config.toml
n_layer = 12
n_kv_head = 3
activation = "quick_gelu"
norm_eps = 1e-06
init = "uniform"
beta1 = 0.9
schedule = "wsd"
train_tokens = 195500000
Each number is 50 + 15 x the weight over its row's rms, rounded and kept within 0 to 99. Layers, rows and columns count from 0. The size before them is the row's rms in percent of the matrix's.

# layer 6 MLP up, 768x192, rms 0.183, rows 159-175, columns 96-191
097:40 71 45 53 22 61 72 70 48 46 68 35 45 40 71 49 71 54 29 51 52 53 50 47 43 48 47 69 61 56 56 67 61 53 33 49 54 27 80 63 44 61 38 36 33 66 45 47 59 38 37 49 39 42 53 32 51 48 28 45 51 65 61 49 55 64 57 63 49 66 57 69 83 48 48 73 16 33 69 54 13 48 38 46 36 63 67 36 34 67 52 80 29 42 23 73
090:36 52 45 51 18 60 64 55 55 32 47 59 49 46 55 49 54 55 29 63 57 78 42 37 61 65 31 39 15 57 36 42 46 26 70 50 62 46 59 43 40 42 43 58 46 91 50 63 42 46 66 62 71 69 27 57 73 58 79 25 44 52 33 37 68 40 43 51 48 68 70 61 57 29 35 49 69 45 49 49 54 32 56 46 40 62 47 56 46 38 31 57 55 81 18 33
101:38 24 52 57 29 69 48 57 66 51 63 24 53 19 74 55 37 50 22 25 49 39 21 57 49 70 69 44 54 57 32 98 47 26 23 59 36 57 62 63 41 53 41 57 27 74 44 30 45 38 49 53 63 36 61 66 56 63 52 39 52 53 34 54 50 45 65 58 55 50 39 49 45 54 54 68 45 39 63 51 58 36 48 52 38 54 24 49 78 26 31 54 59 37 43 72
104:54 28 42 35 71 28 64 42 37 64 37 19 55 65 37 64 49 71 38 53 38 31 51 46 38 43 63 37 29 47 23 56 51 58 17 48 58 39 45 48 43 66 42 60 56 58 62 38 50 47 20 36 52 59 65 42 40 44 35 54 62 48 48 53 75 49 69 47 53 55 91 66 66 25 29 68 39 86 37 31 49 41 46 99 61 45 34 44 73 34 48 37 50 63 71 26
094:38 43 43 63 46 66 58 35 33 51 67 99 56 32 46 37 48 56 68 36 46 19 30 67 50 42 49 36 57 59 54 83 47 57 10 48 20 36 54 64 42 48 07 38 41 68 77 60 50 47 67 57 77 39 53 42 67 46 56 51 29 43 43 56 68 85 55 83 51 58 50 53 61 44 72 59 75 64 49 61 51 59 70 30 61 44 39 42 42 27 50 82 87 60 39 39
099:47 64 50 38 75 65 44 68 43 46 31 54 30 39 66 44 47 61 65 69 32 60 28 42 43 52 36 71 58 60 64 63 35 43 27 49 63 43 94 33 48 35 35 35 33 53 51 45 68 43 44 74 58 88 47 30 31 37 82 51 55 32 90 28 53 42 41 59 46 79 52 56 29 53 47 40 41 38 46 40 52 40 58 52 86 73 64 51 33 21 53 50 58 35 56 49
097:64 50 18 44 66 56 71 56 63 61 90 43 64 68 34 74 57 71 75 37 49 40 37 02 64 39 29 40 37 71 10 34 47 34 49 50 49 58 63 69 48 51 45 62 41 43 41 61 40 64 95 40 54 31 47 66 43 39 42 55 42 42 58 40 62 43 41 65 35 71 33 69 15 47 62 49 45 64 38 49 45 23 50 21 52 51 60 23 48 44 64 64 48 40 37 53
095:65 30 19 71 69 35 54 44 61 55 53 32 22 27 47 58 33 48 50 41 41 63 52 24 54 53 77 68 54 66 34 77 85 58 48 48 60 29 73 59 49 68 49 33 38 65 50 46 25 58 36 59 27 38 51 45 54 77 70 59 88 47 45 46 52 40 12 67 57 39 56 47 56 43 71 56 51 55 41 57 38 79 75 52 69 28 38 44 36 33 68 40 50 55 29 54
099:40 57 62 25 45 30 33 43 37 37 59 57 55 34 58 25 59 46 48 43 44 45 11 51 69 41 57 82 51 66 37 40 64 72 37 44 56 72 61 58 45 36 19 41 30 48 76 61 61 70 23 60 54 48 56 54 46 43 67 43 71 61 71 48 35 56 57 35 43 30 35 61 51 55 49 66 53 49 62 68 49 70 49 32 66 47 54 45 56 56 55 57 60 50 79 46
097:38 51 82 56 34 46 35 67 51 67 67 40 58 33 35 38 57 56 54 64 54 30 48 27 55 36 48 52 71 59 38 60 42 69 49 47 74 32 71 44 56 62 74 45 82 52 47 50 59 82 53 55 46 73 78 41 46 33 50 50 79 57 62 49 70 57 57 44 70 74 45 67 43 22 66 59 30 28 39 37 44 40 69 31 42 66 35 35 70 28 53 39 57 52 67 56
096:50 36 31 44 37 46 52 33 68 61 58 42 52 43 49 72 50 50 31 30 64 41 56 41 54 55 35 53 51 67 40 61 34 48 21 42 60 14 57 51 35 31 68 28 48 72 51 43 60 26 37 07 34 61 41 45 37 37 67 54 28 72 30 48 60 51 33 65 40 53 49 49 46 20 67 51 64 41 73 53 52 47 25 59 72 57 54 50 91 44 25 57 42 29 42 51
100:80 45 42 56 45 50 48 49 62 62 35 58 66 29 61 66 74 49 32 29 54 45 75 76 68 63 48 39 70 57 58 45 39 58 74 49 52 49 67 77 46 61 48 64 55 27 38 62 77 50 46 58 49 67 47 31 43 36 54 44 49 66 58 34 59 33 28 55 64 60 31 70 53 48 30 46 31 42 45 52 18 28 61 44 49 57 12 56 76 67 16 70 48 45 56 48
097:55 51 30 60 56 43 49 19 66 58 52 26 44 55 58 73 46 39 53 28 50 55 54 62 68 49 61 20 50 59 45 86 39 37 46 54 47 34 44 29 36 48 43 59 45 53 46 61 82 33 79 44 60 55 60 62 52 37 73 55 41 61 36 49 30 55 29 32 33 52 23 63 38 52 84 73 60 37 70 85 53 63 55 65 44 41 10 24 58 48 43 67 35 42 43 65
096:81 49 55 50 50 32 48 42 48 28 32 42 32 50 58 69 62 33 34 52 36 72 57 45 64 36 51 53 49 57 70 43 53 45 56 37 61 56 49 61 59 51 21 34 59 54 64 49 40 36 32 41 72 65 54 61 48 41 34 37 57 49 48 47 47 57 59 58 36 68 44 75 63 44 67 56 51 76 23 47 54 27 50 41 49 73 45 58 54 56 47 36 41 75 50 18
112:29 55 35 52 58 29 63 68 19 46 44 32 64 39 48 51 61 22 43 41 61 65 32 42 42 62 62 70 85 52 45 46 79 78 43 46 76 31 43 44 55 30 42 12 69 74 52 19 55 74 53 53 61 66 72 56 44 33 56 28 59 68 37 50 79 51 63 51 32 25 42 62 49 53 62 46 37 58 49 30 46 53 60 53 61 70 46 42 67 41 68 28 47 54 53 27
103:72 52 53 24 54 33 27 59 51 35 39 39 21 55 50 56 53 59 28 46 56 49 64 28 54 47 79 50 61 44 48 59 45 52 26 50 50 49 58 58 63 76 26 15 24 60 60 51 30 59 43 46 49 62 55 42 47 50 40 76 59 21 61 28 48 53 44 30 54 61 65 56 44 67 13 71 48 42 52 47 37 43 47 66 36 39 32 66 67 79 61 26 30 64 29 60
094:42 81 50 68 67 49 79 43 47 60 24 28 41 45 24 75 74 65 19 47 46 56 56 37 70 61 37 63 25 58 43 47 69 64 48 53 65 21 65 34 55 64 90 51 42 30 44 56 64 43 72 41 57 70 58 63 40 59 16 51 65 45 82 45 51 80 35 59 72 36 50 61 39 30 28 57 60 35 25 48 41 14 49 07 57 40 49 77 46 65 39 62 41 62 56 65
# layer 6 MLP down (transposed), 768x192, rms 0.0926, rows 159-175, columns 96-191
096:46 46 48 41 33 61 35 54 48 39 24 43 50 46 71 60 41 02 49 71 30 30 56 35 72 55 49 54 50 20 37 72 52 64 52 70 85 28 26 56 51 19 66 42 60 53 47 54 70 69 51 40 35 44 36 55 39 74 74 61 50 53 43 36 38 41 50 70 53 38 62 43 46 56 54 29 39 68 57 67 57 43 28 36 44 19 65 40 43 20 47 67 66 26 32 49
091:41 57 64 62 74 73 72 43 23 68 27 54 47 66 49 45 63 30 42 45 11 51 53 49 23 46 52 30 66 28 45 37 48 71 38 67 50 61 47 26 61 73 65 73 39 44 47 31 35 56 43 56 17 57 55 25 34 60 35 50 74 66 53 20 61 39 46 56 50 31 38 34 54 45 39 70 60 43 73 76 27 66 57 55 60 48 24 54 52 58 33 76 49 48 43 54
106:39 35 21 51 40 58 53 54 44 49 72 53 48 34 52 81 59 81 56 29 54 68 49 49 60 44 40 29 76 48 75 57 62 54 40 22 41 59 56 49 59 39 51 44 32 56 71 56 74 28 48 33 45 43 51 51 48 29 45 27 37 56 35 58 59 46 65 61 48 50 56 54 49 38 86 42 71 44 85 69 36 21 38 82 46 35 39 63 51 22 51 41 51 59 50 29
096:82 52 71 57 53 49 51 48 45 50 48 65 41 72 57 51 51 52 74 65 55 47 24 59 67 65 34 63 43 88 65 56 29 31 62 40 64 68 51 70 56 77 69 36 34 44 58 49 69 22 54 49 61 40 57 27 41 46 42 38 52 63 49 38 28 69 61 52 57 68 59 35 34 39 48 38 65 52 66 27 33 54 33 37 42 53 24 45 41 45 74 49 34 40 76 66
082:65 68 51 50 52 45 77 31 56 51 36 45 46 30 36 60 48 88 79 68 53 43 57 37 58 70 51 66 35 69 84 73 50 43 27 44 53 42 48 54 67 55 37 93 25 38 57 48 80 72 21 49 63 36 44 93 44 73 48 49 40 48 64 47 36 62 52 71 45 61 40 51 33 57 20 93 50 42 76 53 43 43 50 32 54 42 58 38 32 54 51 53 45 49 66 40
099:21 16 41 68 32 35 47 76 50 70 42 58 25 42 31 34 55 46 54 53 58 39 64 56 36 52 76 55 55 60 30 44 51 57 63 72 43 69 21 71 20 35 56 39 97 03 65 39 33 52 54 33 58 47 58 56 47 41 57 35 40 33 42 51 45 58 45 28 65 55 47 60 62 71 44 46 72 57 29 27 44 34 55 35 77 45 34 51 56 53 62 68 35 34 53 60
097:54 67 33 53 24 71 27 67 58 27 41 59 59 88 34 55 56 58 45 39 35 40 54 34 49 35 42 48 26 52 31 53 53 50 48 23 47 50 53 29 26 47 34 49 44 61 72 49 61 68 61 34 43 57 67 42 38 65 29 39 30 40 28 51 40 12 53 63 43 50 41 58 30 62 63 28 57 47 15 53 27 54 55 23 76 38 26 69 58 48 67 37 63 47 37 35
102:15 66 64 27 87 54 64 53 38 64 25 47 35 71 62 51 29 61 54 48 36 36 52 26 53 73 67 33 45 52 45 80 67 46 61 60 79 65 62 26 49 79 44 03 38 67 50 43 35 35 46 58 53 66 63 48 45 36 50 58 46 53 58 27 37 48 73 60 31 63 47 72 64 56 50 38 90 35 52 31 79 72 79 67 60 37 37 50 62 61 38 47 53 50 65 43
092:24 54 77 37 69 34 44 50 55 22 26 14 56 56 42 35 50 45 48 30 38 50 65 56 48 50 85 50 47 24 32 42 50 43 46 13 63 45 52 62 65 59 46 44 65 64 56 57 61 40 52 59 42 75 48 60 41 28 40 47 83 67 59 47 55 32 63 51 78 62 35 60 59 65 55 52 71 42 66 61 29 67 48 45 20 60 36 44 35 57 55 57 46 29 48 61
100:59 32 37 51 54 80 48 58 29 54 56 64 27 39 47 34 43 59 68 81 52 63 45 64 37 56 32 29 65 63 40 66 59 64 42 38 22 53 47 63 54 35 39 26 68 51 30 26 54 63 38 77 63 95 42 27 64 54 20 64 63 70 43 59 57 53 57 51 41 50 69 51 36 41 38 54 32 49 47 34 60 63 21 25 61 45 92 60 43 79 58 58 37 41 38 50
090:64 27 76 50 57 40 22 15 44 19 34 66 66 42 55 40 47 27 69 59 59 54 50 67 47 62 10 54 83 25 52 62 38 35 62 36 18 54 50 27 55 51 30 59 59 58 62 28 50 22 51 38 55 76 55 23 50 52 36 39 50 40 58 19 40 68 58 41 74 50 38 37 53 68 43 30 32 37 61 60 47 45 52 50 76 64 46 33 54 47 54 36 54 44 73 69
106:70 40 44 56 56 66 31 37 36 36 54 53 37 58 38 40 61 70 42 32 45 28 43 61 46 39 61 52 88 40 40 54 60 54 62 41 61 53 52 38 60 29 81 67 68 14 55 24 65 63 35 25 64 82 57 57 43 60 52 68 57 65 54 73 41 41 25 40 68 54 55 81 40 35 55 32 39 48 58 77 50 47 83 76 31 55 56 43 48 62 61 37 36 43 74 40
105:40 25 81 44 53 54 60 54 40 49 24 71 46 36 69 53 57 54 54 44 26 35 45 74 52 63 52 62 68 32 57 59 43 70 44 38 54 52 73 17 46 46 61 50 51 38 40 25 06 31 61 50 45 55 65 40 36 68 56 36 67 49 48 40 69 66 40 55 21 59 22 29 60 61 58 74 68 61 27 56 66 53 52 42 72 41 81 44 60 53 23 60 24 49 45 46
096:24 39 43 35 56 59 42 36 44 51 61 52 77 84 37 49 56 00 66 57 46 43 53 69 51 43 44 49 64 49 20 52 57 60 51 53 43 43 45 20 38 49 63 51 39 60 47 25 51 57 25 47 63 77 61 58 79 59 38 53 32 71 43 29 48 42 47 55 66 64 74 66 60 41 32 54 25 32 59 44 55 51 50 49 70 64 60 46 74 57 29 77 20 29 34 52
106:45 43 62 59 57 39 44 40 64 62 64 41 33 96 40 49 44 00 49 76 35 52 63 31 66 69 49 39 77 51 26 55 58 41 53 44 56 48 55 40 60 57 43 66 32 50 45 34 37 53 53 48 43 36 59 59 68 73 36 53 44 65 28 45 15 48 56 27 37 44 44 58 45 30 40 63 75 28 63 28 22 78 58 62 53 69 46 25 58 70 64 78 60 67 72 28
098:63 41 43 48 49 50 50 54 46 37 48 65 27 55 27 68 42 62 55 62 68 86 45 42 35 53 27 47 27 42 57 48 45 56 40 46 64 48 60 70 82 61 67 63 32 82 65 56 58 46 66 48 42 55 76 32 63 59 46 49 56 47 53 45 53 78 42 52 47 42 60 21 71 63 51 61 61 39 52 53 50 34 43 64 22 37 29 34 28 35 44 45 52 65 56 37
101:40 43 37 67 79 41 47 52 53 49 37 53 65 57 48 32 44 43 50 61 31 50 54 72 34 40 28 77 45 41 40 69 69 40 28 42 56 53 42 70 54 50 62 77 60 31 41 55 52 51 56 68 34 34 58 47 28 37 46 47 50 70 62 15 39 69 58 53 63 39 53 47 71 56 57 21 57 33 68 63 74 39 63 64 47 57 35 40 40 60 44 52 52 57 51 38